config = dict(
    n_layer=14,
    d_model=384,
    n_head=18,
    n_kv_head=18,
    head_dim=32,
    d_mlp=1024,
    vocab_size=2048,
    activation='swiglu',
    norm='rmsnorm',
    norm_place='pre',
    norm_eps=1e-05,
    positions='rope',
    rope_base=10000.0,
    rope_fraction=1.0,
    qk_norm=False,
    attn_scale=0.177,
    bias='none',
    tie_embeddings=False,
    parallel_block=False,
    init='uniform',
    init_std_qkv=0.0247,
    init_std_o=0.0306,
    init_std_up=0.0353,
    init_std_down=0.0353,
    init_mimetic=0.5,
    optimizer='soap_variant',
    lr=0.012,
    weight_decay=0.0,
    lr_head=0.0133,
    grad_clip=0.5,
    warmup_steps=200,
    schedule='wsd',
    decay_fraction=1.0,
    decay_shape='linear',
    final_lr_fraction=0.1,
    batch_tokens=131072,
    seq_len=1024,
    doc_mask=True,
    train_tokens=312700000,
    steps=2386,
    dataset='wikipedia_en',
)
Each number is 500 + 40 x the weight over the matrix's rms, rounded and kept within 0 to 999. Layers, rows and columns count from 0. Numbers have three digits each.

# o: layer 3 attention output (transposed), 576x384, rms 0.0306, rows 205-223, columns 256-319
# v: layer 3 attention value, 576x384, rms 0.0247, rows 206-223, columns 256-319
# q: layer 3 attention query, 576x384, rms 0.0247, rows 224-251, columns 256-319
# k: layer 3 attention key, 576x384, rms 0.0247, rows 224-251, columns 256-319
o205:546463552492531477493512518583477504514504544480481530484470551498480532514494514474515482499488526509532524479502492502477465523445461499511444543477436536499589496552537504500509504489497458
v206:446504495492514482541463485499514484476554552533474504511537448522516489510496522536524477519483493521474413535547496483469529536468524513497449526535592490528523494514508527570515485526495493
o206:493473440552474469530496445471580550514544538477499549461464501512496570522547502422490464466537535489515575480458501520501537530563492467484506488436483503410537440427538521500479512491494481
v207:488504500551497503512515514531470482480532504511492496468465544543464462497487528487465559508487491491486525475498544485495521504487506573528516520483553511494494547442531479487549515474471441
o207:511499506505469455547491484497523538458557471555513464536502496483538529497526524490521412497503525484529481453503477512506508511483453439448497501449464489518480474511422456439472500530544507
v208:543469453568512469537470485561465492519581526502493465502472483488458513502518560523536501489449487497522565426491491472502475448433474528531502492496541510499531521520509481508538493460509462
o208:457474515489530480477478490483500534514416496477493473474545501590531505464477486544530494475551493484465516501532479491471493505514523498472466447507477514513485483470534500446511455517466496
v209:471509422506495507501470479499517506583512497462492448474500508543532526486484507504497513499543519488495459511511476502474491454436515496490464468459491514491479528505557489465522483471518524
o209:545501499568485506564480503479452463491503505495442523498573452510459497494519502474532487482442518490525474488493487545444500488506495438509548541542471459512508442527465457482504534529486480
v210:510509503513553488510534508511448472492555459508548511472538517514513523492527462482454477497499516512480492515467567457485518577480465553490485432493512460481427525518530554515494517414498499
o210:447511480528462480418438558452554471435476486512475490496567497529501527484494507491494508497501564512502480539516494515505428499501490546496467499458493519484494468466499483546528488515471521
v211:471494525485522491503504471515525563556493481491535473542459537473504512477525484521515511505481483544478509485487500502480483480518481535495499507473500481512503464492554545526518522513495483
o211:493518451526446508459483489521487468460526510496509515504550480535526483526480545476521537492559541510437568517521500509531469513502522480558491571494497539485528526523478525483503440445527548
v212:505506511485492509525474496467515491564470533503558546552527514522405520503524501542481516477547568443514528454511497462474540512498459504482533460479454478518478507532497495482479495499525494
o212:499461453525520529467523455492501473441483497491436495483528485478576475467428487526468514533506430550546485561455548517509477457444553510492460553552539472549537540491504502508527469505498548
v213:486468498500542447525449462537501569509527500506517515493483491541537533500511492515511477467549476522492500514489556508477515484510546614515502501441544492471525519498509477483550571515521511
o213:485492488486502448491473513447512443456515559536509542565515505534532477536546487447494532579481475463529522458516473501488453498511524465548450451490460499496485459424504434501481496472474551
v214:511490491479516465507535453497457495475541499532465557472577515471478460558503528493435520490503483508478561548478489503514538515442483516488538501481530493404473507455468459522513496555473504
o214:513558518504499489500477599525486467519489459470482500517424500452526478456467474465529517525462521462514472510486489529520494425510492539484445490505493530512485419513525492461504526475486533
v215:524490481497464555526476541457498483493488468509485476439522465490509556479491441516479516511487454469472541446477501534517555491527452501510504523507485424575500499486545517474542482533455518
o215:461492544481528497501473483544443501552505570470517459521515536482532503500551528465584515499516480506556465469537460477460447519430509519533484490513503535457494432517443490448551473442565547
v216:526530480531504495490542487518455500493547526499471505532498469485459499510476456491456514496513438509514516481508537481507470520530438486499553481482504472519504497466490494460540470530464470
o216:503481542497484499516535483501520487459427510577536486515527511472533415482508451509497549447540559511548488479512446480509554507468542500503536436449455557515426488514490471497485533534525493
v217:497521486536492535526492467495524523491497570488519491453490497498469506508479515519473460462475478520513532504481524499519500480500496523518475481513478609488463509471521475496482515490464509
o217:580507494436446497452545526517516435508430428535497489575511478492514476545473415492502522513489569509516446470530483508493540504538482490520500554490477429513491503543441538485495452525527459
v218:494489524430530512457519508495473494499470506462556532573475480530518510471467494470446506526496486513510505501465501442503482513522503512480473481500487479447479497505503540506511469544458447
o218:492471456573487490462571487506507535470516463492445545446511480507510511499494554528564493535459522565495503496518522558508526481443522530507505516514511552534423474487536524491467467539460543
v219:466549521494475450528514460508512500471504441505494517490461486487489543490454440500541484461517508516503516524462483537488508523497490535481425528492502480495495543485502522502539530520538493
o219:528507512516571524477489485487469483517504571554499461487550525526528430526488526461514527553522477464494501501445537486457507439498560525467498499504585427547502451483494564488493504464499479
v220:472508462454489513504548490519492492494512554517502470471469522541533519486561531492470496510461518556515504519476466495547517512453503487453513491489515488485476478486530475477495507541472551
o220:544545556559532519545473487527514456566521474501461530536524469520538535544528479507495467500475474468536434521509536524479498550510495557522483538528455491509481466542492556525504566545555502
v221:525503506515453472525485478508431514480519511477492492510470531440488505492517458458513517521510497525495452465501485514564569489518548493499490524530472507458490482510485462466550506540516473
o221:466507519484489498479507532497531476479494501538456488522497498577480471512502496535532561454540531434481534459443494473495514483465525486457510520508501478524572534502461529561502545481527496
v222:482505462439485527548515487471436516486530490491551504454492521482539506528493541532495485461493492455517513533503540539493535506456465507497497529489464435506514484534538489480499511486466498
o222:523483463541548494518529447470548497531550480481495577506490412501500522531525514563463468547499502510486509607462493495527495447532500525496494455493519510513490481494474503526522478507493489
v223:479485563505527481487454542485535515481498485553447589547468486482466493520454478490492494461527470442520556486483494487465504491498480493537528510458586517533511509561434461467501507499467484
o223:553466491531441450467458491531528583481432535447524480463491514509571479523502529513499493560558475498461488505496500539504514510463516491512538492481430491550425509480535422465512482512459487
q224:608509490489490499483454548490533496501535506489493456487476508522506487504547505515424459486522546488520504490501483530487475512535429526508454531428495454534537545491500490524475418509479472
k224:524521530508523521521528491495518429529516493507511482479500519506498518494521492473521473468504503493513471545533486507529489550485520513519513476492488512478517530511541508520522509461523453
q225:476486554514515483497545441527519507487497478545499483477484494530479524477517498525508502474486513482525462527523529455504485507484501448484476504487491480562497538492528527462469473547485494
k225:494553512500478541511534482480484464519545522489493507508493480496540475490512500502516509525482478543525485517500455485471495485534506529534463480484470492508520503486504486472478446508500471
q226:526502475470502541502441527494466532550524468501475491469476461504515469455476487517505508518528536466523529462452496493468461486487433521485496518483515492520515478483507460477530483490491499
k226:499483562496495495487508476471508504527489491522494473504493524490525516492539506467486465499481501476493456504533502446535507513511528506491489504500492505467491511485506494517513475492526472
q227:429517487554469549525456520561457514518493513495509482467473438516488451465450550505525504470496518497479519468457534492480439506471475480449489502480504520507516503568534480464534534472500513
k227:525460504467551496506471533450536505496533474519484503550478529506564528471501512453506474501504503480488532501482473492513468484498535500503511488481479509471478483528480518492501524477495504
q228:516489508539497495477500476582513493509523505468551518524536466515480509507510499546552498556519438552500510509503518506513493526504516484556418490485503520499480486513485520477476540518451545
k228:494489504463553502475475504451462465508423483479499509511525511510498524490495496530502504507490473543538550463470521529467498486534488493495506504515534502539501496494455558483515466539505525
q229:490506567453469533504514502479583475501578519543508550529533494435494494480511451494418489440518528457481526504481543458478517477516563469497480544479505474478499509530474514496497480481591521
k229:519483517511560546510536452484528516488517482521488486517497534516499522528506510507488552457544540491510514502528491469514483512515524502494482485482479485505464511488521492530549491473485519
q230:510538497448527457500512495450500441529497533536511481516486548533503526518555562563506473497527490487586527502561478559461515495510479549462478466443456560447462423492525538527429482529514504
k230:507582491496446499493521491556497555498503494480539549517533507516500532539494480533477513519527526471490417525525513479478491475483493521561503448555511533504507446461470533499470514491499520
q231:569492546537460476483462530437439485496504556532528510469497483529509505484434567525513509485465525557539557520482511472559463537522460538513546514511504546520558479485487498500483520475518536
k231:489563542473470473482488434482499475472539515514496483519533496503511546509488468490436518511538508485499453531515499519545515474488509560574474493480515530477478498432441495463467448461545453
q232:525482529424439459442489463451478536487561489490461503509513541498457534535507527507476540470428497461536496569464491480496519500493562472549508555458494484536556511509470549431473517464506469
k232:495451503527480500487482550489479494468443533493505496504438526503559444502477551528501567500490516513496567482477490496547504530514537521486464500532417484507484519567552521465545525502497495
q233:483492499550422538494509524468509523482517520483470495449514504521466466470501560513499544472452466503435492527541481473474464580452490490462522451550512485464467536465582468529556499521485465
k233:460523483548439458504518558525488532471488538444517531435506549492499478546510542510535514478490531514470470478505458484500453519456521512535467478529473490507462483489496526481539534483546491
q234:576507504528498470529472533468517489464487425519534487512510564439539513454465487516573514466522533478555442456566540549487500508503503542511505503548453520488522545463496530492532465576561506
k234:536486491521429505481507498482469464486546522486550541515469482508470516538499478495483499481530527488491479531495523501504530485564524465539517508464536495498511431507428529484473519480535491
q235:457455515471457509471542517500549492420557483520514533570505487490527481591523420487516463496495475473481513479535453552452503485558483484568599452504521499493447503475557470480498510478551536
k235:533462501519471433489488503502451496488484488506498456494482469504500488518481485531505520506450460472486510528470472517519489496524507543520508524522469470536527472504472523559448509495513484
q236:461563528521466464465492446487524476482410479521522506454507458516485521479523528523508497544488566510535531522521488529532473503479484442527521538526461510538557517492508483546509476495502470
k236:512498478506516485508503483500491478516496518492497542512515520526482524486533490503461542497484515485497497472525467503483499528509518491498512532488510491487524526478533491521490469560526484
q237:531513489529500469489488529543450493536518505499523497463483523496524513550505464473506500504499522518545501461516502504473527468480480516450526440542489490490479460477502506478498460522513535
k237:481494528531522451507497485526505511474510472482502485489528508495513510542514475507495480453467505480467486522474535434487493538469500523471507509526474521494485456514479488497505470505546476
q238:474506471543524511554506491501515518476447461477545475490507471484521471480489481451453432472519486531497453463509478463453558504598501489471506472504487480493495574472532472551499493492539591
k238:546499490492477483472493511521508492437501486528513499511493553490530483457474445531485501462517514485557507511488556524496494503548507494456484497534523488491496494556464512491495532515535548
q239:470515539437498469450492513512469469516489465536511482543516525486476512448451492477490497453495516490483546485420482495502551519503516527453547516502471497523525442520541485530481525475555513
k239:483497507487516500517456548497449508472462503482492521499514510520482509494519557502514531529499534505491512445498488493501477513545478481453518481488492476530529542518476532479499504509492499
q240:480511516522476476490494483525493532497505534471512496483484506501518470509516532481485437522542482518471501546487514525523465514507512512502483531467488510529514497563459538475430496505521471
k240:520522563489536528518503491500502467516498511532514479482514541472519520479454455489482477494499504490503483558506492507489481502530485542499459520482496485466507529495514478524507479473512498
q241:487468518430521421479504515444446480517514446484505504489501541495494497516500459487470507472532542475537471490508452525480477498486480553501528520504546523463490446431492470495555469475561492
k241:501497549494473487504524475516480523509496538520507495487492502523536508508504491515496498510483489490526457536542473491564490541496523476500492525534499491493498540506501489527496462493531440
q242:503519492501488482531484508521500469514538544523532517530528461479522484488507512506491534490456506529501506511507468514444531532500432509526514530493470456483483478538502508474520516460496549
k242:549458521499525514505520506457534504515512533477486506546480536493494477504489509505521510463525542499495506476493495484504475512502507499507508498476494484515444496551501529472517555523496517
q243:446534437570499480525521496553545460480499528432517462502542537543455520532486534499550540535483480516496509477482495551489486539487501510501474514515531509485486489515460469482504529488459496
k243:506473490504472478499474508550474508506473528521494483518514476511485460509519527468495544503493496500465516509511526516484496487509470449542517543505508510507512509515494541484525553523457525
q244:510473517500495458481498455430457498483505452501498511465492526501510519498541493514537477502483501420526499567513472516487529533542503486535535449517527533510527501528462482535462499488533488
k244:490586501507481516482484443492475532532527521502528470479495502513470536512551508509481475545486489497518483526536512490503538504525497509546455518511509527481519498431466554507513501503516484
q245:474524508536529545540471525525496484548525623515518482493451461496577459445450486490521496513483502507470500439453561432532433534458519477433470522560572492486484484602476472525506481470497549
k245:508456507488529484495540494499532517485494494527471487516510496547491510482546514433502501474490505522483523509480505497502474526488477494421535504497476480486475476516515418528538510505507475
q246:500438597400484528473515543386489462522549441500529542495529494483457492448496442503469408488467511464481448464521451531498547510540454515562543492522497539489461471503507520455502495507531491
k246:481458507503499468471477507526520508424439526451479468496507501545499531503506466513488451545511446527504549516497510472491549422524505518478441470454511530477501498493458499450453516468512529
q247:501486559443501483523521531499545472523512510462473509468463588477440490505481525461434489493462435511505534551453516516503554550447554484508565522523488501489507500512467540503508517437540500
k247:490513452495453549522463551517461504516521494507505522505482505491506478488476531499519566505490485525527526485523532543552490501514514501513482492497480490492515546529503480475513503493466483
q248:457529468477474438503489454500578480526503572562466503474487475505501526482463498489476498477493553443546542474466559471505473557522531479405519492496508431500449517510479492423516589515516504
k248:528532546463482528487531499510497502516492478573526503526467492535453493474498505505496558492501509477517515535554501486495530478548509508484502503485554532503488525495532498480539490449495516
q249:529534439454434520458521465605445424536508557516447514459452528496597477559496495506506557461484481490513504478486430534538473532558517519484449494542522504487475495495545503500495527565467534
k249:516547459520520514477511536525473473579438523436524541495494511471527497515419496489509538533503511479509475490489545468488486449526532542489457449586530531533525526521460528464489502516502560
q250:538468536455481466502525475514553510512489450454480510510548528507499537523510492510454481499485487440471491539552487473498506493531469465492505556381528540515525490536531480531523482471500446
k250:509475466501516462517494526420477461523507523451462492527529475518490502483447459461540532457494542549517459454469495466478501429502490511461524474448482479478522531481465471477493498504470538
q251:494417511521571462544502496453518488437488492517524456473483555532484481498482442482451479479535535494471516470493480557514478494477471514512476508510564423486464547471480529517489558532484454
k251:528492536531474500528488521508473511520543508519487472474503470505499502466531527520509472515491486507435492500507483473518462509494443480543536502493538487517463443482451490464528510492502494